From a checkpoint of a small transformer trained on Wikipedia.
Size: 4 heads of 64, vocabulary 4096.
Architecture: learned positions, biases, untied embeddings.
Training: 622M tokens, 5102 steps.
Each number is 128 + 24 x the weight over the matrix's rms, rounded and kept within 0 to 255. Layers, rows and columns count from 0.

# layer 6 MLP up, 1536x256, rms 0.202, rows 147-173, columns 128-255
[[123 133 118 122 140 135 109 154 159 117 117  98 112 108 121 134 153 121 151  65 146 134 132 117 124 107 123 139 162  99 124 153 132 120 133 122 131 141 157  99 114 124 127 163 129 107 138 133 136 132 108 131 182 104 139 157 124 124 127 169 154 139 114 111 126 116 112 146 134 103 115 152 109  99 130 119 114 114 107 112 122 135 152 152 145 134 158 104 146 129 149 136 120 112 112 142 117 116 116 139 136 113 108 136 115 110 114 122 141 114 116 118 136 103  92 126 117 161  84 118 109  86 153 126 107 141 121 138]
 [172 156  99 119 129 141 102 159 132  93 139 117 147 102 122 116  82 160  93 110 136 117  96  91 117 163 147  96 114 118  73  96 127 163 140 133 110 154 124 118 163 148 152 159  96 134 158 112 131 145 111 118 135 166 101 148 128 160 119 165 123 124  78 128 165 140 191 141 144 123 102  94 139 153 112 112 108 112  85 117 124 173 110 146 122 142 147  98 156 124 132 147 168 157  97 105 125  99 123 113  92 107 125 123 134 142 101 153 108 140 143 112  90  86 115 167 105 144  90 102 110 156  69 147 133 141 168 135]
 [ 95 115 115 161  95 162 116 130 122 138 143 154 138 142 144 149 101 107 114 131 113 141 172 151 111 122  94 133  54 121 120  78  91 149  90 116 124 131  83 114 157 112 113 123 154 119 118 125 137 134 115  84 133 139 130 151  99 125 114 132 115 141 122 136 139 124 139 140 113 160 205 123 145 107  92 109  99 148 110 162 124 175 120 106  51 148 134  97  95 148  67 159 152 144 126 142 129 116  94 154 115 147 107 143 100 133 116 101 180 132 151 104 130 102 126 116 146  85  71 107 124 152 171 150 102 161 153 102]
 [173 127 133 161 139 156 138 121 121 126 109 150 117  97 143 142  54 102 127 121 111 131 142 126 118 125 148 118 148 139  57 148 105 114 105 150 114 123 131 100 127 156 134 136 134 151 132 182 120 106 166 113 113  85 137 125 185 122 146 119 150 156 133 108 148 121 141 115 103 113 163 160 156 107 122 126 131 113  88 149 205 142 154 108 118 131 131 141 114  99 115 132 119 129 142 100 165 110 136 139 138 124  69 117 147 120 161  96 145  93 168  81 138 131 114 137 134 107 138 116 157 151  68 120 135 134 152 141]
 [132 130 139 124 150  99  80 143 144 141 141 129 133 125 146 111 110 168 125  98 101 120 154 102 102 142 134 131 132  86 136 128 141 128 125 140 106  84 128 110 140 142 128 149  88 120 161 107 149 131  86 118 129 162 108 157 151 138  84 197 160 104 128 131 161 115 141 131 147 118  74 155 129 109 195 120 178 136 114 118 127 152 102 118 150 128 123 113 105 124 152 138 106 125 106 149 157 138 142 125 162 133  99 109 155 123 115 141 104 128 132 141 142 105  99 164 145 183 115 137 114 115 122 150 170 107 123 120]
 [118 131 140 145 154 134 147 138 129 121 143 127 130 164 118 142 113 157 151 172 144 151 115 135 124 146 128 123 131 110 110 120 121  78  81 110 140 141 135 121 169 163 121  49 143 100 147 141 117 112  90 106 125 101 170 109 125 137 142 104 136 135  78 160 146  89 117 118 117 118 161 193 147 112  94 138 148 128 129 102  88 118  90  94 138 129 145 145  83 163 145 129  99 152 167 106 120 160 164 119 131 136  79 166  92 119 133 122 174 126 113 129 133 132 135 133 159 102 141  83 140 161 149 114 157 140  97 164]
 [173 180 106 136 124  74 114 106 149  95 148 146 114 168 113 132 154 131 150 114 182 142 126 139 156 129 145 134 103 160 125 187 177 139 134  94 126 149 127  85 144 122 128 106 154 136 174 110  89 146  71 118 129 119 115 159 131 192 117 141 139  76 108 151 147 134 106 130 115  93 102 120 120 123 137 168 145 110 139 122 113 146 152 121 171  94 137 165 136 127 128  94 130 121 127 145 120 154 124 128 156 111 140 103 156 140 133 100  92 130 109 109 127 159 104  73 109 131  83  86 126 130 123 195 127 116 125 147]
 [108 120 127 164 130 136 138  87 162 143 114 109 138 143  93 122 118 167 125 124 152 168 118 132 128  88 113 169 141 131 165 108  79 157 106 107  94 176 141 124  63 136 139  64 146 140  95 116 131 141 127 140 128 144 103 137 130 157 108  73 173  86 149 141 181 130 145 120 107  99 170 147 152 105 104 142  95  96 137 118  77 132 104  82 163 106 143 147 165 157 125 205 163 118 107 128 105 182  92  98 180 145 163 153 140 109 116 101 164 105 157 136 149 162  77 134 125 160 164 153 141 120  84  96 134 107 119 102]
 [118 130 107 119 191 127  96 131 110 159 123 112 144 168 101 126 134 104 115 138 131 152  97 161 111  89 122 119  88  80 135 181 132 182 104 132  94  91 154 126 142 111 131 131 140 136 125 159 185 147  84 102 145 131 109 116 194 113 104 121  91 149 155 119 147 119 130 126 160 143 167 174 138 114 154 123  97 105 143 127 142 155 141 130 119 127 144 137 146 122 140 124 164 127  72 135 164 135 145 128 142 148 175 146 109 144 144 140 118 117 136 113 143 114 119 144 127 164 132 151 151 145 164  88 124 116 128 118]
 [103 120 117  84 138 119  91 169 179 136 135  73 126 120 133 112 169  58 143 142 182 140 139 151 107  61 178 133 106 151 141 126 142  91 127 146 122 145  99 126 144 119 126 128 134 148 107 154 104 136 145 112 134 124 147 110 146 111 155  91 128 128 140 130 131 111 130 118 126 102 127 144 129 165 116  78 142 125 101 143 127 123 126 123 171 119 110 171 115 127 173 121 112 156  97 144 119 116 129 125 162 108 144 122 117 120 169 146  78 116 173 115  61 109 112  96 110  97 146 141 138 139 126 112 167 135 104  96]
 [108 102 136 108 137 123 131  85 151 136 158 156 146  93 131 122 117 137 139 135 133 147 105 129  78  97 160 156 115 114 114 115 122 157  85 156 102 128  93 113 125 129 131 125 134 113  92 142  69 127 123 127 121 121 126 137  98 101 131 148  93 174 141 143 164 108 143 152 125 153 162  75 171 149 148 117 121  71 132 155  96  71 134 137 110 176 139 122 100 141 154 142  98 130  94 122 128 118 166 120  99 158 175 102 124 180 170 124 137 110 159 140 164 118 120 129 145 104  93 118 108 115 154 136 128 123 185 147]
 [126 140 102 119 133 130 104 168 147 148 143 134 142 128 171 117 158 118 163 107 151 150 115 139 132 111 103 126 144 144  72 143 141 115 124 121 163 148 148  90 102  99 117 138 119  97 149 142 135 150 158 136 139 175 127 104 165 170 107 163 106 128 120 151 138  90 123 119 157 129 144 147 162 115  98 159 122  94  93 100 121 159 106 130 171 112 138 110 116 106 118 150 134 134 123 148 145 194  99 131 137 145 149 192 163 116 145  97 148 133 101 121 108 115 114 116 101 124 120 126 138 142 113  99 136 116 141 106]
 [133 129  57 163 165 156 167  85 110 163  94 123  89 109 122 135 149 126 126 113 131 120 126 142 164 117 121 116 135 122 146 119 105 140 166 115 144 129 162 141 154 139 126 142 130 140 139 135 141 170  70 120 139 156  98 134 168 113 142  71 112 113 150 173 142 138 150 130 134  97  92 124 134 121 109 138  86 105 126  93 100 176 153  93 110 103 137 128 128 102 124 142  97  89 135 166 114 132 113 135 170 199 172 117 112 107  87  98  80  89 133 104 108 166  63 110 135 189  88 121 161 120 164  98  93 125 140 162]
 [163 131 111 129 136 113 125  97 107 152 113 108  99 116  80 150 115 141 107 157 130 122  84 135 125 136 110 118 134 118 170 156 130 113 103 126 106 116 119 118 133 130 119 108 116 143  85 187 133 117 135  75 125 134  77 100 119  98  66 133 120 113 161 169 122 168  92  98 168 165 145 143 113 160 118 138 142 119 136 102 141 166  93 106 135  91 110 139  97 131 151 165 157 128 120 113 124 135 142 125 152  96  99 115 158 156 151 144  97 165 156 171 132 173 113 150  79 108 137 131 114 169 104 105 132 126 108 105]
 [ 85 154 172 203 114 117 144 127 146 118 124 141 147 158 123 130 157 140 114 133  82 102 118 104 108 105 144 140 118 137 123 148 121 147 116 131 156 157 168 159 148 150 114 174 128 161 122 141 116 103 127 105 130 105 134 114 132 149 140 127 123  79 116 173 132 125 101 131 116 101 125 131 110 128 155 100 164 132 109 127 129 143 167 127 100 122 154  81 145 126 141 135 152 123 104 145 117 109 105  99 117  97 172 129 108 117 110 141 112 113 143 119 138  99  90 130 131 111 146 144 142 126 112 120 128 118 132 119]
 [152 140  88  98 123  84 127 126 168 113  71 161 126 167 167 140 107 105 110 111 111 105 107 125 124 121 121 108 138 132 159 120 120 107  81 126 121 141  90 121 147 147 139  89 115 163 128 108 126 144 158 118 108 153 130 105 169 132  74 108 193 119 148 169 126 105 145 177 113 164  93  66 107 163 168 130 163 115 134 123 123  75 135 147 160 144 110 134 151 141 132 119 152  84 145  95  71  68 102 137 137 174 168 133 110 118 172 152 129 211 177 105 119 128 145 131  86 133 102 133 150 116 141 116  87 153 127 126]
 [172 180 190 113  99 107 192 132 125 186 126 173 103 117 105  89 191 163 160  98 132 102 134 121 109 115 200 167 130  51 130 169  96 141 128  76 116 116  80 121 155  89  43  54 121 108 194  99 160 139 136  97 156 122 117 124  70 192  61 162 119 107 150 227  88 123 141 130 125 116 143 130 112 162  61 118 196 104 126 124  62 148 165 107 183 175 111 111 114 161 139 158 150  90 111 199 122 158  70  70 128 147 191  95 101 123 180 145  72  78 156 135 150 172  96 149 111 183 104 125  95 164 103 139 112 167 121  76]
 [150 131 111  83 128 120 150  80 131  90 126 167 149 118 117 125 125 133 122 114 191 172  91 152 110 167 109 126 107 102 135 104  92 114  99 143  92 126 144  94 206  75 138 124 105 163 109 140 142 132  75  88 110 113  69  98 143 132 157 132 119 154 115 122 130 154 152 127 122 123 140 159  99 151 121 128  76  99  76 138 140 121 141 156 170 153 136 133 117 142  88 102 110 138 112  92 123 137  86  76 149 179 104 137 160 137 141 143 108 151 128 116 132 102 141 158 162 111 133 120 145 112  90 139 100 118 152 118]
 [ 53 129 117  63 145 125 180 146 117 130 136 143 115 183  77  91 107  89 143 124 108 137 176 140 154 112 161 148  80 160 117 146 124 140 131 157 147 187 106 121  65 129 106 204 133 141 136 127 123 122 160 110 130 109 117 163 135  22 153 103 151 103 101 150 137  59 122 156 162 149 128 114 157 104 135 208 150  74  76 123 112 137 139 131 108 139  80  95 107 191 134 114 153  80 135 104 146 145 116 138 117 114 103 108 126 124 142 119 117 160 150 103 123 148 136 104 149 110 188  90 119 149 137 155  95 145 149 140]
 [119 146 197  87 109 151 153  59 158 131 144 116 156  94 135 110 132 128 120 162 137 143  74  64 125 125 152 138 160 134 132 129 152 181 126 177 116 134  93 108  96 150 102 120 124 108 121 119 159 125 132 178 126  89  95 127 164 111 122 134 141 119 177 128 112 125 118 108 138 112 127  66 116 188 128 139 193  81 119  92 124  73 122 120 150 117 142 131  93 159 140  99 148 120 160 130 138  93 145  76 140 131 127  98 140 145 154 163 100 136 140  98  79 145 149 150 111 161  99 158 146 149 116 108 137 108  80  96]
 [195 100 126 170 108 165 125 118 131  89 130 162 141 145 130 163  87 142  89 128 162 117 106 163 118 123 150 166 167 117 124 159 162 134 116 110 139 122 148 138 154 101 107 146 166 162 123 111 116 119 145 123 143 102  88 105 132 148 125 150 101 107 114 114 123 141 114 117 137 113 114 107 148 128 107  98 102 103 108 128 117 179 142 115 132 122 131 171 145 167 109 144 135 156 178 114 110 143  89 120 177 110 119 117  85 180 145 122 127 152 149 132 121 133 139 138 140 124 110 115 120 122  82  89 175  85 109 153]
 [116 121  95 109 112 127 112 130 118 113 130 127 144 143 171 137  90 154  86 136 110  73 142  67 101 159 119 113 161 176 131 137 123  97  90 165 143 115 153 120 174 129 125  81 116 126 164 151 140 143 106 108  96 149 109 174 109  98 117 105 122  74 108 117 126 144 149 139  99 120 156 110 145 159 101 148 115 130 141 142 166 140 146 112  98 147 159 143 131 122 156 124 125  96 138 173  92 120 113 169 125 126 140 151 114 132 158 141 107 123 105 104 115 119 114 163 170 105 131 150 126 143 123 131 121 147 140 124]
 [142 142 111 135 142 125 106 148 102 147 156 137  88 123  44 146 156 164  94 140 141 125 122  90 131 131 166 132  95 115 122 132 114 119  87 117  88 155 144 138 143 102 178 183 107 166 138 119 117 123 142 171 146 174 115 139  97 140 121 106 146 130 145 149 182  76 150 132 122 128 130 114 139 154 146 187 158 103 124 135 170 129 151 159 149 131 129 127 110 137 111 167  96 140 108 123 111 128 150 103 149 157 105 145 102 160 116 164 124 122 135 133 147 110 133 115 134 137 141  80  98 126 100 131  96 128 149 143]
 [144 126 111 177 151 149 106 129 162 149 135 110 119 133 120 128 120 128 143 107  98 138 121 112 158 113 121 140  89  93 119  98 131 137 160 121 145 166 140 110 131 132 135 131  85 131 127  83 122 116 167 114 121 173  99 124 113  92 133 127 123 130 177 114  82  97 129 101 115 120 133  96 138 126 148 134 119 124 128 134 171 126 147 120 108 107 109 114 109 138 133 143 111 151 159 144 131 100 135 123 108 114 153 117 143 134 158 149 125 105 136 139 121 113 131 157 138 161 121 111 157 130 113 150 118 103 113 130]
 [150 105 102 140 155 104 154 130  90  61 106 141 134 106  51 113  98 142 133  90 111 126 127 154 152 127 137 119 107 103 156  90  89 100 125 145 147 194 117 120 139 128 166 150  94  98 165 104 142 104 124 196 120 165 111 127 152 172 153  86 144 106 113 173 143 112 121 124 124 116  79 163 180 150 149 118 119 148 105 135  88 162 134 130 143 113 104 119 153 132 113 172 192 103 173 137 147 159 188 128 171  95 142 134 130 122 179  93 132  81  97  69 173  81 122 166 128 132 131  75 155 158 188  87 113 107 145 160]
 [128 150 146 109  75 117 132 145 116 185 133 137 143  96 115 102 122  95 109 143 146 125 100  74 125  63 137 144 148 117  81 103 136 128 150 181 130  95 134 147 155 155 128 105 133 121 125 104 141  91 133 115 167 129 116 170 120 106  54 158 125  93 123 160 128 131 130 111 129 149 147 126 155 133  86  47 103 138 146 143 134 168 170 179 154 127 101 118 118 113 128 151 153 152 148 139  95  96 107 133 132 149 185 131 117 101 126 121 116 112 143  95 137 175 140 101  97 142 133 141 156 133  92 174 129 152 128 128]
 [148 133 102 109 112 113 126 157 137 102 141 142  84 150 116 101 103 134  89 151 109 101 130 157 111 106 155 149 123  67 134 104 135 131 103 114 135  91 102 152  75 111 148 113  97 104 148  92 138 134 127  87 113 125 157 116  82 171 123 137 164 140 128 130 124  86 111 107  98 165 173 119 146  91 166 132  89  91 179 134 107  96 136  93 161 115 129 107 112 124 128 154 135 126  96 167 120 108 125 149 147 133 142 146 107 161 124 128 135  96 173 115  84 109 132 117 151 101 105  68 152 137 147 118 150 157 137 187]]
# layer 6 MLP down (transposed), 1536x256, rms 0.207, rows 147-173, columns 128-255
[[121  88  92 137 154 106 147 146 101 142 125 125 179 129 193  99  88 161  95 161  96 130 140 135 155 121 115 147 150 122 128 121 147 109 121 130 145  94 179 116 111 130 131 105 159 141 112 196 104  99 134 103 108 168 142 147  92  91 103 147 110 127 119 117 146 112 150 125 155 136 133 117 123 182 154 130 132 142 127 130 148 133 125 127 123 142 104 120 129 136 136 119 168 102 106 149 154 101 133  96 179  87 112  97 103 123 136 125 126 116 170  96 125 157 175 109 156 126 127 150 121 100  77 134 118 111 126  99]
 [ 91 189 103 115 169 143 125 112 124 138 130 122 145 136 133 123 177 111 121 105 132 135 134 169 121 125 118 168 115 122 165 171 103  63 106  82 144 136 154 139 132 131  76 150 145 162 107 111 134 128 173 133 136 129 128 164 133 118 135 104  90  96 136 130 125 118  97 151  92 109 164 130 128 116 120 159 117 162 177 139  90 114 150 104 159 111 160 113  97 138 139  85 177 102 139 144 117 121 152  92 161 153 146 108 102 134 150 108 156 152 115 122 104  90 167 104  92 148 154 147 155 110 143 124 109 106 159 146]
 [156 135 127 138  97  78 127 139 127 111 164 113 145 142 129 119  96 127 107 143 146  90 150 142  76 123 141 145 165 118 125 161 118 111 145 109 153 125  93 147 119 139 125 149 142 166 138 100 150 124 135 133 120 128 106 126 146 168 122  96 128 117 106 148 137 119 134 172 216  96 135 154 127 113  86 153 119 159 126 133 110 117 172 139 152  87 113 118 107 154 118 109 122 155 119 118 111 169 137 151 152 163 116 115 180 152 115  91 141 155 154 141 120 115 138 128 122 156 135  95 123  71 121 107 172 123 141 134]
 [128 118  94  99 149 107 139 111 143 116 100 103 103 110 131 142 119 162 144 158 145 125 101 110 130 174 139  92  89 148 115 200 144  99 119 158 156 119 100 189  77 116 140 165 114 151 112 152 126 149 104 152 127  89 148 103 160 155 113 133 152 136 104 132 101 144 126 140 129 159 132  70 122 138 168 183 125 129 127 133  98  67 158 132 148 151  95 138 126 138 139 103 152 157 131 129 125 144 137 132 110 154 113 143  75 155 110 110  82  86  93 165 115 172 133 125 120 119 161 161 117 112 115 161 157 128 111 147]
 [143 113 109 141 116 109 144 113 126 122  92 122 136 184 133 116 144 122 115 140 171 123 139 102 113 165 130 127 166 114  96 153 150 100 122  87 155 125 133 122 112 102 173 102 125 137 113 128 124 108 165 136 164 130 114 124 130 171 105 104 103 149 101 141 162 117 155 149 127  93 127 159 126 126 144 104  87 131 132  90  71  75 154 123 130 107 105 112 109 103 107 140 142 100 155  73 115 121 118 165 123 133 175 130 112 172 157 117 146  81 138 115 105 150 156 106 129 120 140 173 125 155 175 107 173 128 116 118]
 [137 153 106 122  96 129 122 164 139 110 151 105 170 109 136 108 124 111  68 154 117 127 147 170 109 146 113 117 136 129 135 135 135 153 138 134  95 132 119 103 143 112 118 141 113 117 119 107 119 154 148 151 107  91 133 131 143  86 134 137 125 106 136 126 125 150 159 145 112  99 113 141 139  99 117 102 133  94  98 142 114 120 147 125 166  54 144 105 158 131 123 129 120 105 114 155 129 123  57 125 111 105 162 111 102 121 118 103 104 156 180 115 125 149 122 119 144 175 111 140 127 150 133 140 145 122 153  85]
 [158 139 136 120 129 104 122 148 154  74 161 170 128 130 130  77  77 137 112 166 139 133 107 142 127 143 157 101 111 144 142 134 103  81 150  85 110 155 121 100 155 154 134 131 145 166 136  87  93 120 137  96 104 165 114 137 129 148 141 130 105  85 129 160  96 110 128 107 112  96 152 164 130 118 146 129 112 130 114 144 146 180 108 145  71  68 120 151  85  85 150 113 122 104 127 124 129 125 101 130 136 159 118 141 166 105 132 151 115  95 129 127 149 101 137 136 108 158 123 121 114 119  87 138 112 104 121 145]
 [169 151 124  91 138  96 120 163  96 139 148 140 104 139 148 168 116 115 160 133 119 106 143 115 117 157 153  95 144  87  87 122 167  91 152 132 166  84 131 103 189 123 134 192 110 132 162 134 119 120 155  96 148  99 137 125 131 118 173 176  91 133 129 118 117 127 105 127 114 159 140 132 126 176 144  87 150 165 134 131 177 131 157 189 109 141 124 104  95 120 144  85 108 131 172  97 143  79 190 158  78 117 106  88 126 132 134 137  93 139  90 124 132 130 141 132 137 102  95 108  87 131 175 179 153 154 142 156]
 [101 189 137 153 115 100  93  96 123 146 119  91 141 116 127 120 125 118 137  86 119 147 138 140 149  93 167 104 132 162 142 151 137  81 104 112 102 137  98  54 129  93 122 155 107 126 139  99 167 131 156 145 169 128 156 129 152 113 123 122 118 103  99  96 111 129 125 136  63 120 139 135 175 102 129 121 114 149  98 113 147 131 150 139 131 103 126 122  99 107  89 179 144 148 163  97 106 108 130 135  90 125 103 124  84 155 128 174 108 122 124  96 133 139 186 135 178 193 177 140 109  94 147 145 136 164 120  99]
 [128  96 121 176 130 134 147 128 136 133 125 133 128 128  98  71 133 159 113 104 116 103 169 129 156  96 107 153 120 122 115 123 145 100 108 146  96 129  82 155  98 111 121 105 135 106 110 122 119 146 114 121 145 131 107 144 144  86 130 143 136  81 119 120  94 150 127 135 112 158 157 118 155 113 104 110 122  67 146 176 116 103 107 170 107 113 103  82 132 103 119  86 157 131 132 123 133 109 135 105 161 135 118 101 161 179  83 137 133 152  96 166  90 124 124 141 175 101 122 113 137  96 169 147 109 133 177 119]
 [114 132 146 137 116 125 142 121 123 109  94 113  64 160 134  83 127 121 159 153 128 151 145 103 133 130 122 102 113 169 136 116 158 116 137 122 131 128 123 135 135 134 141 151 111 156 160 113 142 114 139 138 117 155 113 119 152 127 156 105 120 113 120 162 157 128 135  87 110 110 107 138 106 138 104 139 127 141  99 112 102 133 103 105 131  53 101 196 128 135 112 127 142 158 128 128 124 142 146 132 169  81 110 140 156  83 103 152 111 128 122 139 102 143 126 132 147 104 108 150 170 111 138 147 120 131 118 144]
 [ 59 140 179  94 100 122 143 118 152 133 149 155 121 158 154 146 116 149 121 108 131  95 106  96  98 109 123 151 135 106 104 119 143 123 140  63 182  94 141 137 167 124 152 144 132 139 174 148 164 126 101 109 103 135 100 137  94 115 129 149 133 110 114 136 110 158 176  68  99 171 120 107 126 121  88 123 177 163 152 149 128 102 154 129  99  96 148 121 111 117 161 105 116 131  94 120 124 143 146 113 128 174 113 129 107  81 110  88 123 113 106 133 129 147 115 116  83 164 153 134 160 133  89 121  93 158 111 138]
 [103 124 177 114  76 122  93 159 144  61 127 100 164 129 124 136 126 112 135 138 117 106 131 112 148 110 138 150 122 138 172 124 140 109 114 128 134 145 145 111 120 104 144 120 114 125 144 140 135 113 157 135 131 117 132 118 118 161 128 153 146 139 132 132  78 117 133 144 131 113 137 134 103  98 130 149 156 162 131 159 164 140 119 121 145 136 130 117 143 170 158 134 157 164  89 100 162 158 103 118  88 127 111 146 167 168 148 104 167 128 135 204 154  97 151 129 112 115 147 120 121 133 113 141 135 163 117 110]
 [120 123  94 108 143 159 141 112 127 126 121 120 133 143 145 103 140 123 111 114 139 106 150 101 128  93 156 147  82 109 133 137 171 146 125 117 131 139  70 156 110 128 117 127 125 103 137 127 110 108 207 153 174 122 128 102 149 117 131 120 178 131 115 111 164 102 157 127 136 127 145  72 182 154 154 160 136 156  75 125 136  91 126 128 124 142 132 161 164 119 140 109 132 140 174 131 127 116 115 134 111 133 107 137 118 130 120 137 122 184 109 134  96 125  96 123 116 109 131 155 120 123 114 160 148 173 146 158]
 [107 136 125 137 134 127 133  83 183 124  98 150 119 159 144 158 145  74  91 131 142 107 120 119  75 148 117 155 133 119 179 122 135 158  78 105 117 146 187 141 153 176  95 132 151 124 146 103 182 137 133 165  96  76 121 112 169 134 201 144 133 124 117 153 145 103 137 124  87 124 140 159 180 127 162 108 163 147 125 113 157 114 153 100  99 150  97 103 112 147 164 137 129 128 108 134 125 127 151  94 155 144 141 139 115 105 124 168 133 118  95 134 157 117 107 171 154 153  98 127 112 134 141 151 155 130 126 139]
 [ 55 147  88 101  99 108 114 114  96 153 135 186 149 161 124  93 113 153 121 176  65 200 164 131  78 120 129 156 115  99 131 124 154 103 122 151 113 134 113  54 154 134 106 128  92 152 104 110 121 175 167 184 138 131 122 105 144  95 110  99 123 151 170  61 125 133 169  86 148 154 127 177 104 158 153 155 127 130 144 135 148  58 156 129 153 153  88 139 135 117 168  87  53 112 109 114 148 189 159 147 134 163 118 186  90 126 168 133  80 165 114 141 114  92 131 113 143 125 120  89 172 137 107  97 128  72  64 128]
 [ 77  99 112 174 119 114 136 148 123 112 112 119 107  80 142 139 165 166 136  87 138 123  77 121 156 119 157 103 126 187 137 153 166  93 117 125 129 126 179 154  68  81 149 161 120 122 104 189 109 184 130 128 107 133 130 158 114 198  74 167  83 164  79 106 135 147 112 164  92 146  57  60 126 120 105 135 107  85 145 139 114 114 202 108 150  89  57 120 168 106  85 201 170 115  94 118 140  97  56  48  49 143 112 130 158 170 137 112 117 106 135 204 129 176 137 155 114 136 139 169 159 189 137 132 139 159 113 118]
 [165 119 120 163 127 154 114 171 129 121 129 129 119  81 136 139 101 132 127 115 120  99 112 118 136 104 119  77 127 135  77 130 141 148 128 129 155 135 115 102 108 111 128 123 112  99 106 141  90  95 138 144 132  94 126 174 149 141 134 153 117  99 148 127 142 111  57 121 166 123 139 154 139 160 118 110 146 124  86 101 146  96 104  98 139  92 129 122  95  84 156 162 121  98 160 141 156 117 151 130  88 154 139 124 144 117 126 110 130 100 147 143 121 119 105 112 144 151 139 143  86 111 147 152 148 143  76 131]
 [149  77  60  87 109  97 133 109 154 142 149 172 120 112 131 123 131 163 111 134 110 133  91 153  99  92 130 118 153 148 142 109 154 135  97 156  93 128 106 152  80 114 143 142 121 146 141 116 140 151 121 176 102  98 116 145 158 123 174  79 200 120  68 152 127 157 139  87  99 144 154 155 127 114  91 111 161 124 120  69 176 104 130 160  82 160 116 141 127 112  90 127  90 123  88 112 121 120 159  72 170 127 131 170 138 137 102 103 121 173  89 115 134 195  65 121 116 113 177  84 127  85  95 197 108 159  62 169]
 [149  79  81 149 124 136 153 151 120 104 143 151 144 164  92 110  87  78 136  87 127 104 158 128 126 132 122  98 108 119  87 163  83 106 177 100 118 141 153 142 141 150 138 103  93 142 147 144  92 121 131 119 123 139 154 158  99 139 113 147 123 110 108 107 118 121 124 121 137 136 101 152  85 147 116 133 103 161 113 136 147 144  87 157 123  97 113 117 133 120 110 131 148 150  94  97  89 138 103 145 131 116  91 118 136 145 101  96 140 136  57 145 177 104 171 108 133 121 147 148  93 107 118  66 123  84 157 152]
 [ 98 119 145  86  75  86 161 152 143 142 110  72 163 122 158 153  89 102 131 161 120 121 182 131 102 113 119 131 121 117 135 104 122 137 132 113  92 117 119 156 117  92 128 139  73 110 147 101 114 110  88 150 162 106 139 176 176 109 126 104 106 118 169 124 115 149 176 155 149 129 150 108 146  81 175 156 143 101 138 163 132 140 122 115  94 173 161 105 146 148 116 118 139 131 140 116 122  99 145 119 126 148 131 134  81 102  91 134 129 130 144 131 134 119  79 137 146 111 117  92 130 148 146 104 157 102 141  71]
 [123 107 146 152 112 130 100 133 127 163  72  72  99 150 145 153 148 159  98  60 118 135 121  93 154 119 120 143 158 113 132  98 100 172 108 156 146 124 117 134 104  66 125 113 110 123  98 140 137 119 133 131 118 133 133 106 103 180 125 129  98 146 139 133 116  73 107 139  90 152 144 100 149 129  97 159 125  73 124 165 128 124 157 121 109 156  94 151 160  85 130 113 155 143 112 118 109 107  85 174  69 146 112  92 129  96 158 151 111 122 123 111 143 112  95 163 140  89 105 113 153 150 148 113 126 117 170  75]
 [123 137 153 124 103 147 175 123 166 147 148 144 152 160 126 126 124  69 146 157 144 137  79 111 135  96 119 110 155 139 103 170 140 126 113 153 116 141 138 113 148 122 126 142 133 123 134 146 102 158 113 116  87 137 153  83  96 123 124 176 129 149 124 113 135 131 138 139  75 128  95 140  88 125 121 106 157 100 172  96  96 169 116 114 127 110 126 139 133 161  95 140 144 147 167 137 111 133 169 128 133 139  91 106 138 176 145  92  93 107  95 161 166 175 129 123 111 147 134 111 125 108 118 121 133 123 106 177]
 [136 138 132 116 146 147 105 110 124 110 126 166 110 134 149 133 132 148  95 107 110 139 130 132 110 144 151 107 109 101 121  89 121 156 145 126 133 140 101 180 106 159 121 133 101 123 136 118 127 107 105 126 138 144 101 126 130 122 115 128  94 101 168  99 114 163 124 147 134 155 145 112 128  96 136 132 103 120 105 139 142  95 147 150 143 142  95 144 136 114 108 108 118 134  52 159  98 120 146 133 131 118 110 151 129 138 122 140 107 160 135 123 125 134 134 160 168 163 140 128 134 167 128 128 146 105 112 134]
 [116  95 198 104  96 179 145 138 148 143 156 131 175 150 132 150 127 131 106 129 172  89 165 138 109 135  99 115 136 138 119 137  99 123 163 151 134 103 132 184 112 184  78  68 128  81 115 105 123 140 133 100 138  80 152 120  86 147 142 115 133 143 162 107 163 148 117 143 168 152  92 154 113 128 132 134 130 110 177 134 122 115 127 128 151 120 135 104 115 146 164 144 143 189  85 125  96 161 119 163 123 120  64 119 174 113 121  98 170 138 178 142 139 138 145 122  93 148 132  82 136 124 102 142 156 119 158 108]
 [ 87 118 119 133 153 123 101 121 169 132 136 145  93 126 133  86 153 147 119 117 162 148 147 182 145 129  96 179 143 153 156 116  91 125 117 118 112 140 154 119 103 127 102 132  93 135  96 106  88 126 142 123 160 131 129  90 140  98 110 131 130 142 100 126 146 155 108 162 104 125 101 108  94 122 109 134  89 136 116 127  96 114 110  64 144  87 133 125 126  87 112 132 108 153 135 106  91 150  97 112 130 149 116 125 145 105 144 115 168 142 129 151 159 141  72 100 153 155 129 153 100 115 118  92 107 141 122 133]
 [114 117 120 163 142  99 169 123 112 143 122  96 171 122 145 137 158 124 159 111 154 112 159 111 144 163 102  88 126 169 129 125  88 117 153 133 110 197 146  99 141 123 132 114 143 149 125 143 127 153 135 133 142 119 164 126 121 101 134 118 103 102  98 109 129 123 111 135 134  81 102 147 102 133 118 113 142 151 125 122 161 134 137 133 130 107 131 121 135  97  91  80 174 123 127 132 133 164 100 110 110 129  83 150 136  89 118 101 131 133 103 109 162 135 140 113 134 130  96 145 110 123 143 119 119 106  69 152]]